config.toml
decay_shape = "linear"
batch_tokens = 8192
train_tokens = 96120000
Each number is 128 + 32 x the weight over its row's rms, rounded and kept within 0 to 255. Layers, rows and columns count from 0. The size above them is the row's rms in percent of the matrix's.

# layer 6 MLP up, 320x64, rms 0.286, rows 0-48, columns 0-63
size [123  88  83 100 113  99  90  89  93  96 106  97 110  92 102  96  88  98 107  99  99  98 132  87  97 102  96 105  99 114  98  97 101  92 106 107  93 113  80  97  97  98 101 141 102 100 147  92  84]
[[148 161  89  84  83 119 150 184  83  92 109 101 159 117 194 186 143 133 160  91 161 132 170 181 106 138 125 199 175 125 129 154 140 123 112 139 115 170 147 108 124 125  96 158 115 149 112  76 151 123 147 126  64  91 107 144 100 142  74 163 124 161 144 180]
 [108 127 158 138  91 142  91 131 109 134 146  86 184 146 102 137  90 132 138 119  99 151 110 161 160  57 162 140 178  79  97 124  81 106 109  76 160 159 167 101 156 153 119 134 155 102 116 136  52 125 142 158 130 126 181 175 167 105 124 114 175 140 211 115]
 [ 55  52 122  99 120 146 175 143 152  99 152 102 127  85 197 122 163 153  88 170 140 108 156 162 181 152  51 155  91 153 115 157 147 131 130 143 131 116 131 100 120 119 167 123  44 147 125 152  98 122 129 170 103 170 124 108 115 123 163 115 116 108 170 112]
 [115 116 135 120 101 106 236 166 113 177 123 138 139  89 126 101 136 131 107  97 130 131  87 165 154  96 123 119  96 144 129 194 170 114  93  72 164 142 150 132 119 151 113  87  74 123  98 149 132  96 147  61 107 107  61 143 158 130 150 174 149 166 167 126]
 [182 137 178 114 159 182 140  85 192 149  97 152 114 151 125  82 144 103 179 107 146 186 150 129 165 128 121 184 123  94  78 178  99 143  84 124 111 165 109 119 146 133 157 154 173 200 118 175 116 150 119 159 166 117 136 158  93 128 132 127 178 144 159 101]
 [ 77 122 146 112 176 174 108 117 153 100 175  66 169 102  86 163 106 114  52 100 121 124  93 137  77 133  98 131 121 142 148 130 146 148 122 133 115 118  94 108 138 165  92  89 139 165 108 183 127 108 179 119  75  85 161 112 150  78 104  68  89 175 140 127]
 [166 128 141 126 121 122 150 136 159 147 105 172 100 137 152  99 234 102 148  95 135 152  97 102 125 215 152 100 112 174 172 164 122 140 125  89 150 154 101 160 107  93 141 121 143 140  75 121 104 161 104  64 115  89 150 179 144  79  93  90 146 128 147 144]
 [104 132 129 158 124 124 174 136 128 161 128 149 126 215 117 147 122 146  80 155 133 194 103 166 129 155 149  90 161 130  55 134 163 139  85 175 109 111  98 121  82  89 131 141 125 158 113 138  88 175 117 111 120  81 128 102 118 127  84  52  56 149 152 143]
 [136 115 139 161 179 123 105 131 118 156 163 101 155 141 106  86  75  95 138 124 112 154  97 153 144  74 215 178 134 109 131 155 202 144 151 136 151 194 122  91 143 121 142 111  97 104 178 130 175  98 129 108 158  77  51 133 112 156 151 148 153 103 114 143]
 [ 63 104 142 122  95 138  90  63 115 195  96 151 165 142 118 131 112 109 153  64  98 139 105 111  85 197  71 103 117 131 157 138 193 113 134 161 131  85 136 141 117 130 173 122 110 116 177 161 150 127 133 126 162 143  99 162 101  61  94 131 100 149 107  92]
 [143 156 144 189 139 179 133 146 177  96 146 126 157  95 134 126 138  72  73  82 161 183 112 145 107 113 139  75  82 148  97 117 157 147 104 142 146  80  95 172  87 160 125 105  85 120 102 140 155 141 163 113 127 111 143  90 156 132 151  81  79  66 102 185]
 [ 87 101  91  99 141 163  69 147  96 163 100 113 175 104 138 129 166 156 130  95 155  95 146 143 181 110 130  96  68 149  83 151 107  86 114 116 151 120  78  90 121 137 105 107 149 106 191 116  62 153 101 149 143 127 133 118 140 197 148 153 140 213 129 125]
 [165 123  96 156 175 117 142 134 159 109 139 122  59 138 157 100 122 165 108 125  92 163  91 137 138 110  85 105 133 142 140  86 106 142 142 144  52  88 160 164 129 176 104 164 126 129 167 135 161 125 137  90  80  59 129  93 169  75 113 139  66 116  58 114]
 [149 108  72 175 153 126 152  81 105 105 122 155  91 164  98  83 154 101 107 106  72  91 137 113 111 178 177 129 156 188 115 114 124 134  54 106 156  56 124 108 128 165 148 107 166 108 132 123 104 132 167 140 109  74  64 140 109 111 143  97  79 134 144 108]
 [154  75 131 132 135 162 112 193 133  67 115 152 101  95 124 162  98 140  94  75 135 113 155 123  97 110 189  73  98  78 124  54  92 120 132 138 151 136 127 174 119 131 127  90 190 136 136 186 112  94  86 100 171 142 145 134 135  66  98 133 150 108 100 116]
 [149 166 148 162  83 158 160 149 163  98 172 177  79 115  61 129 136 145  92 140 150 144 124 119 116 113 118 174 122  92 142 101 179 158 133 137 128 140 101 150 142  54 116 185  99 115 135 130  87 148 158 143 141 134  85  74 161 137 111 156  63 152  62 175]
 [138 121 148  88 101 143 110 132 163  79 101 174 104  93 140 153  90 125  94 153 126  92  84 119 101 170  80 124  80 109 154 141 153 111 136 207  96 167 171 149  83 117  83 139 162  93 158  83 129  91 135 136 135 153 202 145 148 106  98  96 152  59 111 134]
 [ 88 151 135 149 104 148 136 121 158 127 100 172  79 122 120 113  58 151 125 150 170 152 152 143 101 181 159 179 145 145  98 144  66 142 131 169  63 164 141  89 137  92 142  87 118 146 166 100 124  43  92 115 150  96 134 137 152 107  93  63 162 111 121 150]
 [ 81 125 127 101 158 118 192 119  96 162 100 125  76 174 128 116 120 105 118  85 117 185 120 135 156 162 146 160 143 114 132 113 162 126  82 103 163 184  92 127 116 156 138 144  86  85 165  78 174 151 209 108  96  87 139 106 134 152  93  98 107  80 146 177]
 [129 100 126 136 149 122 118  95  61 174 178  99 146 141 137 127 120 103  47 148 139 143  86 140 168 110  95 166  55 114 156 139 126  99 173 157 159 103 150  79 104 158 164 152 111 115 157 178 142 142 111 150 137 104 143  53 116 134 150  88 157  79  87 168]
 [147 111 153 128 173  76 132 156 188 140 142 122  68  90 118 127 131 121 162  94 168 196 165 134 138  48 119  85 128 140 120 136  70 142 114 111 149 205 119 162 149 101 139 131 107 107 146 149 118 136 104 151  97 173 134 149 131 135 181 111 197 142  81  93]
 [151 124  79 170 163 166 141 102 142 106 170 189 170  91  63 146 163 158 112  74 134 121 143 133 172 152 137 118  83 117 109  97 131 113 102 126 128 123 117 148 146 145 186 189 180 172  99 103 122 121  97 141 168 190 153  85 114  71 134 164 100 110  88 128]
 [106 166 135 128 103 187 108 166 135 121 143 103 135 157  85  89  65 181 186 149 123 133 129 129 107 109 170 175 145 130 152 112 148 103 118  95  86 215  66 158 141 151 129 123 116 136 137 135 112  59 122 140 173 139  91 132 100  95 155  64 170 165 130 120]
 [136 112 157 132 128 143 128  81  82 147 137 100 166 121 155 162 109 144 102  60 121 117  90 113 114 102  73 127 142 145 131 109  85 183  94 102 132 114 149 193 101 143 171  95 167  73 202 180 178 152 116 115  76 132 144 147 120 103 142 159 100 173 172 160]
 [127 132 108 152 116 146 116 112  65 106 184  51 127 127 115 125 106 141 177 123  61 127 131 142 161 187  94 133 127 127 120 129 117 186  68 186 118 133 179  48 139  98 142 101 136 139 155 175 112 103 165 170 160  96 144 139 112 117 114 190 136 143 123 100]
 [167 162 133 106 157  71 169 117 184 164  93  96 138 118 148 139 129 143 106  74 115 165 139 134  87 145 125 161  90 172  91 153 110 119  98 185 115 147 164 121 179  76 145 126  81 129 102 113 190 125 193 110  94 137 189  94 126 140 111  95 152 145  87 163]
 [185 141 134  91 124 120 110 102  33  68 117 105 150 128 153 135  93 128  84  99  92  82 159 102 159  96 147 130 163 119 147 139 125 164 142 110 173 101  86 123  77 146 164 222 172  89 122 100  71 102 133 117 105 119 126 127 148 124 116 105 105 124 166 147]
 [128 116  44 170 152 133 140 140 142  94 123  61  98  79 146  61 179  82  94 131 130 148 123 142 128 116 188 169  83 114 157 134  57 130 165 116  99 147 131 132 103 176 103  94 152 148 161 125 146 146 141 133  80 134  81 114 129  92  79  83 119 118 114 108]
 [132 184 191 116 118 155 144 150 102  83 165  70 135 150 163  74 151 156 140 169 119 108 131  90 144 135 176 173 130  84 107  85  83 146 114 110 140 174  87 171 114 128 141 153 139 109 125  73  89  58 108 148 178 125 154 135  85 125  98 167 162 152 149 106]
 [ 95 130  72 144 157 129 176 148 109 113 140 101  68 125 114 118 112 131  98  73 133 180 102 162 143 131  73  93 139 139 182 137 144 125  99 119 157  75  91 142 124 107  76 120 129 126 129 217 120 187 123 163  49 121 172 127 142  96 127  90  99 139 126  89]
 [103 121 178 156 147 109 116  91  50 158 142 153 149 125 146 107 150 113 170 103 127  62 102 137 116 156 141 130 175 169  73  78 134 112 170 178 130 129 114 154 126  97 107 154  76 109 178 146  86 152 136  87 179 120  98 129 126 111 138 207  74 150 112 106]
 [130 157  96  98 185  95 156 134 145 129 167 105 123 110 140  59 155  78 149 157 123  91 145 121 154 183 171 126 160  98 119 199 111 144  92  69  90 143 144 163 156 183 147 119 133 154 100 112 122  82 142 106 159 183 177 150 141 155 121 137 188 109 127  83]
 [176 128 154 143 140 162 151  86 129 113  62 158 178 149 101  94 142 161 101 100 132 102 164  96 113 127 109  90 161 146 120 153 118  86 139 102 102 187 144 121 169 126 142 151 111  91 138 148  91  77  92 123 145 128 129 188  85 161 174 184 193 117 176  72]
 [ 83 107 142 170 112 130 185 122  88 158  96 133  73 123  98  99 124 139 157 139 157 134 158 113 125 149  46 138 146 101 111 118 126 167  93 172 127 139 142  79 138  86 145 144  68 138 131 130 157  87  88 121 121 133 168  33 196 145 102  99  82 121 123 143]
 [126 114 135 147 149  64 117 101 164 109  89 208  77 164 110 110 123 141  91 117 111 112 163 133  61 142 108  74 187 117 152  89 160 125  87 120 162 168 145 164 129 147 136 112 137  64  64 115 144 118  72 115 164 123 187 125 113 143 135 138 157 151 167 117]
 [145 142 154  98 105 171 156 125 169 174 138  39 114 156 146 113  85 124 147 102 103 179 106 121 142 153  89 176 122 120 121 107 177 116  89 172  45 166 101 111 127 133 124 119  87 133 124 155 139 166 132  95  62 111 171 118 170 109 163  93 120 122 170 162]
 [168 112 169 132 100 146 150  98  94 151 158 121 128 129 175 117 217  91 161 144  99 218 136 112 132  90  93 143 119 107 131 135 137 112 157 124  74 128 137 147 187  75 150 163 138 146 123 150 131 122 165  93  93 163 119  88 139 153 165 153 141 152  47 157]
 [116 184 122 155 145 170 149 138 141 102 147 130 157 120  86 110 166 139 129 109 109 118 163 111 114  92 113  92  82  97  73 109 140 177 109 171 178 127  97 175  92  64 132  60 131  87 153 159 128 112 136 119 163 137 171  73 212 129 102  93 109 107 158 143]
 [147  99 134 147 135 118  87 137 181 110 111 134  81 139 177 123 128 107  64 165 123  79 143 197 126  96 127 113 152 108 145 213 128 101 185 111 109 154 106 112 102 191 166 177 158  90 100 114 105 150 142 152  99  63 126 114 102  98  98  75 129 116 138 147]
 [169 221 141 155 180 104 188 126  88 120 131  65 167 171 128 178 112 154 152 121 132  84 146 159  98 143 116 148 154 184 115 138 102 119 153 140  96  95 141 156 137 183 182 189 157 173 114 113 129 158 158 110 123 113 126  99 154 125 114 177 146 135 157 128]
 [ 85  48 169 163 134 131  94 173 117  80 134  63 155 156 105 177  85  78 152 150 184 164 155 136 154 144  62 145 138 101 136 118  40 135 161 125 144 133 119 110 181 123 102 120 152 118 101  97  87  98  99 112 111 124 124 147 156 120 107 111 104 109 132 118]
 [ 94  60 122 146  85  88 136 101 123 119 131 151 163  73  94 146 179 133 130  28 128 170 156 129  97 133 125 128 138 106 126 124 125 176 154  75 114 145 125  98 104 138 116 141 118 157  98  97 110 111 153 147  72 131 150 114 163 128  96 145 147 173 170 223]
 [ 85 156 169 137 114 134 157  43 139 169 149 111 185  63 181 155 166 145 159  63 120 120 138 132  81 151  75 135 108 144 150 111 148  90 118 136 115 126  87  91 138 169 121 176 134 139 187 132 156 106 134 119  87 169  97 122 145 129 169 148  97 106 178 139]
 [128 117 185 122 106 189  65 149  72 102  92 139 141 178  99 135 120 112 129 149  94  69 119  81 114 132 135 104 109 115 123 114 151  86 182 115 133 171 166 108 127 164 137 171 110  90 105 156 100 159  78 108 193 140  97 102 153 107 134 152  52 117 108  89]
 [132 103 153 137 124 211  94 125 177 100 103 115 117  75 143 129  82 176  88 172 123  86 142 168 124 133  95 150  33  79 123 129 117 152 126 138 143 192 124 117  94 140  76 174 160 140 150 133  85 108  86 137 135 138 147 122 112 143 178  87 115 169 119 119]
 [ 90 170 145  80 122 126  74  96 126  67  81 152  77 157 168 136 139 137 138 123 147 111 133 166 103 118 106 138 147 141 148 139 167 125 124 170 175 100 165  89 107  75 138 110  40 138 101 139  86 140 123  95 196 117  84 119  96 131 166 120 196  99 131 121]
 [104 119 133 149 120  82 114 102 168 156 137 140 103 145  68 125 169  98 169  74 104 178  89 116  98 113 175 116 113 158 117 109 183 158  64 100 204 182  79 163 128 118 134 124 114 152 119 136 204 156 142 132 118 130  73  83 136 107 143 103  94 134 152 134]
 [167 132 156 172 108  99 159 115 159 101 117 116 144 106  93 114 120 125 125 187 161  95 159  69  93 140 117  83 102 114 170  64 125 116 161 170  94 165 174  83  78  76 117  84 136 116 203 115 167 146 104 148 133 147 197 104 155 137 121 128 147 144 103 153]
 [ 85 106 126 142 127 122 117 160 161 144 199 169 131  94 176 133 177 115 122  56 116  44 163 185  74 164  83 109 149 132 104  88 123 117  96 107 193 169 178 130 137 105 166  98 150 127 138 100 173 131 121 133  97 116 111 133 131 118  89 163 117 112 146 120]]